config.yaml
num_hidden_layers: 12
hidden_size: 96
num_attention_heads: 3
num_key_value_heads: 1
head_dim: 32
intermediate_size: 384
vocab_size: 545
hidden_act: "swiglu"
norm: "rmsnorm"
norm_place: "pre"
norm_eps: 1e-05
positions: "rope"
rope_theta: 10000.0
rope_fraction: 1.0
qk_norm: false
attn_scale: 0.177
bias: "none"
tie_word_embeddings: false
parallel_block: false
init: "uniform"
init_std_qkv: 0.0478
init_std_o: 0.0478
init_std_up: 0.0478
init_std_down: 0.0
optimizer: "soap_variant"
learning_rate: 0.00728
beta1: 0.95
beta2: 0.95
weight_decay: 0.086
lr_head: 0.0108
warmup_steps: 200
schedule: "wsd"
decay_fraction: 1.0
decay_shape: "linear"
final_lr_fraction: 0.05
batch_tokens: 32768
max_seq_len: 384
doc_mask: true
train_tokens: 122500000
max_steps: 3739
dataset: "wikipedia_en"
Each number is 128 + 24 x the weight over its row's rms, rounded and kept within 0 to 255. Layers, rows and columns count from 0. Numbers have three digits each. The size before them is the row's rms in percent of the matrix's.

# layer 2 MLP down (transposed), 384x96, rms 0.166, rows 103-112, columns 0-95
096:122161128141115107151145136129142120137115148111134123142140131090114128127158115133069162137086167138132098138118131173117080143131099098143143114132108108068136127126131138149099115153131127172170108151128114122118121174140193188127120148161133160125120137071154145122171122138122147103
089:095145119140121127130119119131123106157105146140100121106100133127159128144140143152152091141100165084115125111136071085113125170138122114148138087102149084116105116124115134098152079145108112113160115094157162104113096153136138139105151093130129128054123124105090131089136104157103129100
099:155116115085154139147137167108110094132151102142099096110082137153127128138132137135152123127114122146146164120102122150076111113140090133075137120125106163118155175128165164115171144126124089110106142143117100126135140095100106079125086109140124115071109168117125154166136135108120108122
109:128118114125146192118111089150135165094145171163101111103096143110115131102164143150132135165102130114162128117092135152138103195103113143102170143144140120116155143131113079161100143137134138147115123114146109134093141147111100140151117141139107137072095120143103124175127145139135128166
106:131079124137099102116158123133124114134148152145110150164152137078130124152144148119102078127130108106140134105093111149128148105130188142103114130172119160126116134191127134122103159169169124076114106134107144131097109140144122127125139107112105108099167157076130093153138122114117148091
104:155123143134090135083108132134129100147095161172115096156126113181146095133094087142109130087104099121135122138120123130128172106174137130115162104173136173153124149084087142141133153135103117131144110095141126138107126120151134162101101117115110100172110113148125139118187112133126116106
097:117110157102126126160141115157159151124086163176124149142138133079091118115142152166104115158081088106104126112121126158129129125122114120132115126086115058113157149145149096116115131107151105189117130091112118168136114151124108120105126167104161112114110169138122129129128154163148117119
099:105130144162147117119181103079154112135148131136103091108105161173112099093144125139120103145133147143125147123103144117133137152106142180166119068181113136132083107089150125123128124167129166204142146125138145145119121146101134117121125118106159111133094154123136114151110124148145134126
114:113138115129176161134174094098108094111164128115109098130128110131122192145140140162101137143155111151121147144105142132076111123107105138099120129131137104081148087111098170112158123174165090126123095144130105120137127150112102125129109117118104130135162136132131091147111148149116192111
100:123123118114103112127137097165144155174124129127096119112106132123151072149070136112093117123126156122111122123166146129113138130102111106110138125087100086099132126104137120136093095151172145161079141119130184087096168113115167122144120180150133113143138132099111136100166144116130109130
# layer 2 MLP gate, 384x96, rms 0.193, rows 104-113, columns 0-95
093:135130080098083135143142126090126087118121141125151130153110124125134105079108081155102138169122165144122125168166131170134133168118127127117135081107088144149155143150122118145138147170114121108106122119101103136115174120138123147152145150058135153103144089101139132147141116096128154113
102:143138132124175104089126188106133149160166092124171127154090132166134165157158158151121117122078167151136162138122137135098086093139106147134113149138121125138126123155143145147140154145113124162107125153121128123131157126135109144128150142084120101106118163117101137165094087107134102083
102:149097113134092084107136138129140152158121077086176168114120073116130143134155084098118154150117111119100132134178074125120150132145141110109115128136124106113103146102116152127158128136117127090103122140162095120105104113126145131120159118168101125173123120124124139077149138147136121076
109:107140168154126095135105089148148135089129081123088123132163147115140156121148165130132132095142105073134116111110137120106163123088128152148112091110125120164117144141132097159137120123181105139104114144152120119122138143087087150121108112118087093105108127102158119151121086133165094085
104:142132117128125125138086139201122116092160148090128149123133149116090149133138193121128152112160104119108113147085122127110151147112135150121150161086112114133134137094107122143127157130159171140113150133089127087125103170115109077152136150104146102088099143163169142124126133122154124132
104:126102139137111098136097128147198150124102115130174121133112141153135138102144171155132083129109167109121091112146130167107149103124070160084131110141142129154153131097107106160091108108119116088126103141135095138136139127127103097117117124125145130168145090136078115133138079136105102125
094:113111123148104142161111155157138175135149159129139081112150133150101161143149143119120148148145163107107118156174091165148137114121131097139148129162123128128109141119165085124136113160117163131132121123104130144161109159102121151115182129167077128164128168112140121138169165104124170161
114:130155112109155116106136120132123134114111122137102128156119140152124192111134104164129124127111107097155096126131149118107144135120100151134097186114158101138171097170100123134164128152132118131126089131161122108101140141150147131147122135175120165148115124202087121167089116149151131079
121:142101152129127137153122149155159156139146128145157123145129153136123104132109188148138133117147140131127123170114133156127087119124112123142185177166081066117153147134157113092140129150144104139144160117122094124153192125182123121109092168115127122141107135125113146123137095117095095123
116:113109159146147116092121091133114132108145170129143114130140156130114111094171126112138137112161138166120116051118120096114098122178184105144139188168147130096138161129129120090140118143082111108118117178116131127149139101171124141095144123130118139160117127115111127132112109159143139105
# layer 2 MLP up, 384x96, rms 0.191, rows 104-112, columns 0-95
092:119135088085112145134161116124111097099106109118143133163104125123141132089114089175097152156101173127142078156153126183134119135108119155133107060155114150147125149128092131172133143140132134134112102118109105157112156122121122124131155130074106157133166117128121115158131113100153159114
100:094119128125103112111132098141107101088124167133102123106138128090121080109113075119131139082160103110163135118123137117126147144103123121096107129116132112139142127089111136070139187141132097124183140119127135127144120104107137097096086097134153135156125094160143118107141163182128162148
113:171123135119087078134159140126128106129140115084162159093122074143140136138131082085126123123151136160117123124147098110137127097155180126135088129133098123133097152137121136120178133135122156108089125106118124148092122107164151142131168124163146124174137123124160142068117146146142132097
110:156156098096116120122148164130134110175130160128170105144112107146103125153093085143129115148124133208143157145122140100176106154118090085112117150141152138113139148139127155097118142146082167114120134139109119128165142109163157132138163136105144135142152143156095143106136123121123148177
106:146136095121119132145093142199126098104152140112151158119132138119079132120143163134112141101156104116090113142073127148121132148106144170138168176090111132125123125097098108143131146143132154133132137127092119079132102163135134114155144145124121073101091121186168118116122149132135130123
097:145133122116121127144128134129111102118149141146148113163168132080124111141140155131148145144124095166119141144109158112141088129110133122141149122111119090085104118202163119108149133070127117181123148103130109101165134097122120140123161136084132088125115186145156164120135141131175156119
095:116097113150107120175143105118153131130149175162130133115125157140117123119129134083121102122128107100094151139152141127142142120109119126125141138188091148126100143114131106173179104138099135190106159127131139135148090172130092164139129101136115151141149142090151111116118201132101139136
111:140141177113102129138089136133151127169082128107119127117132127134142135109147139104123125121196125103109162115083148089148121121133141155108129150090118137086138119135114128107126132166143117128130138078157149065149112140161133104109140139063125104150145076085119122124124108169120117144
113:111126101145128115111126082120112110126101139069116137109136137106086128123176071105114088125107130153113144111137128100132173111138171100114110100093177181109100114127107153156119142115138157134117135123168167115132085132097127150167128091123123147113155116145142102138139159121123173132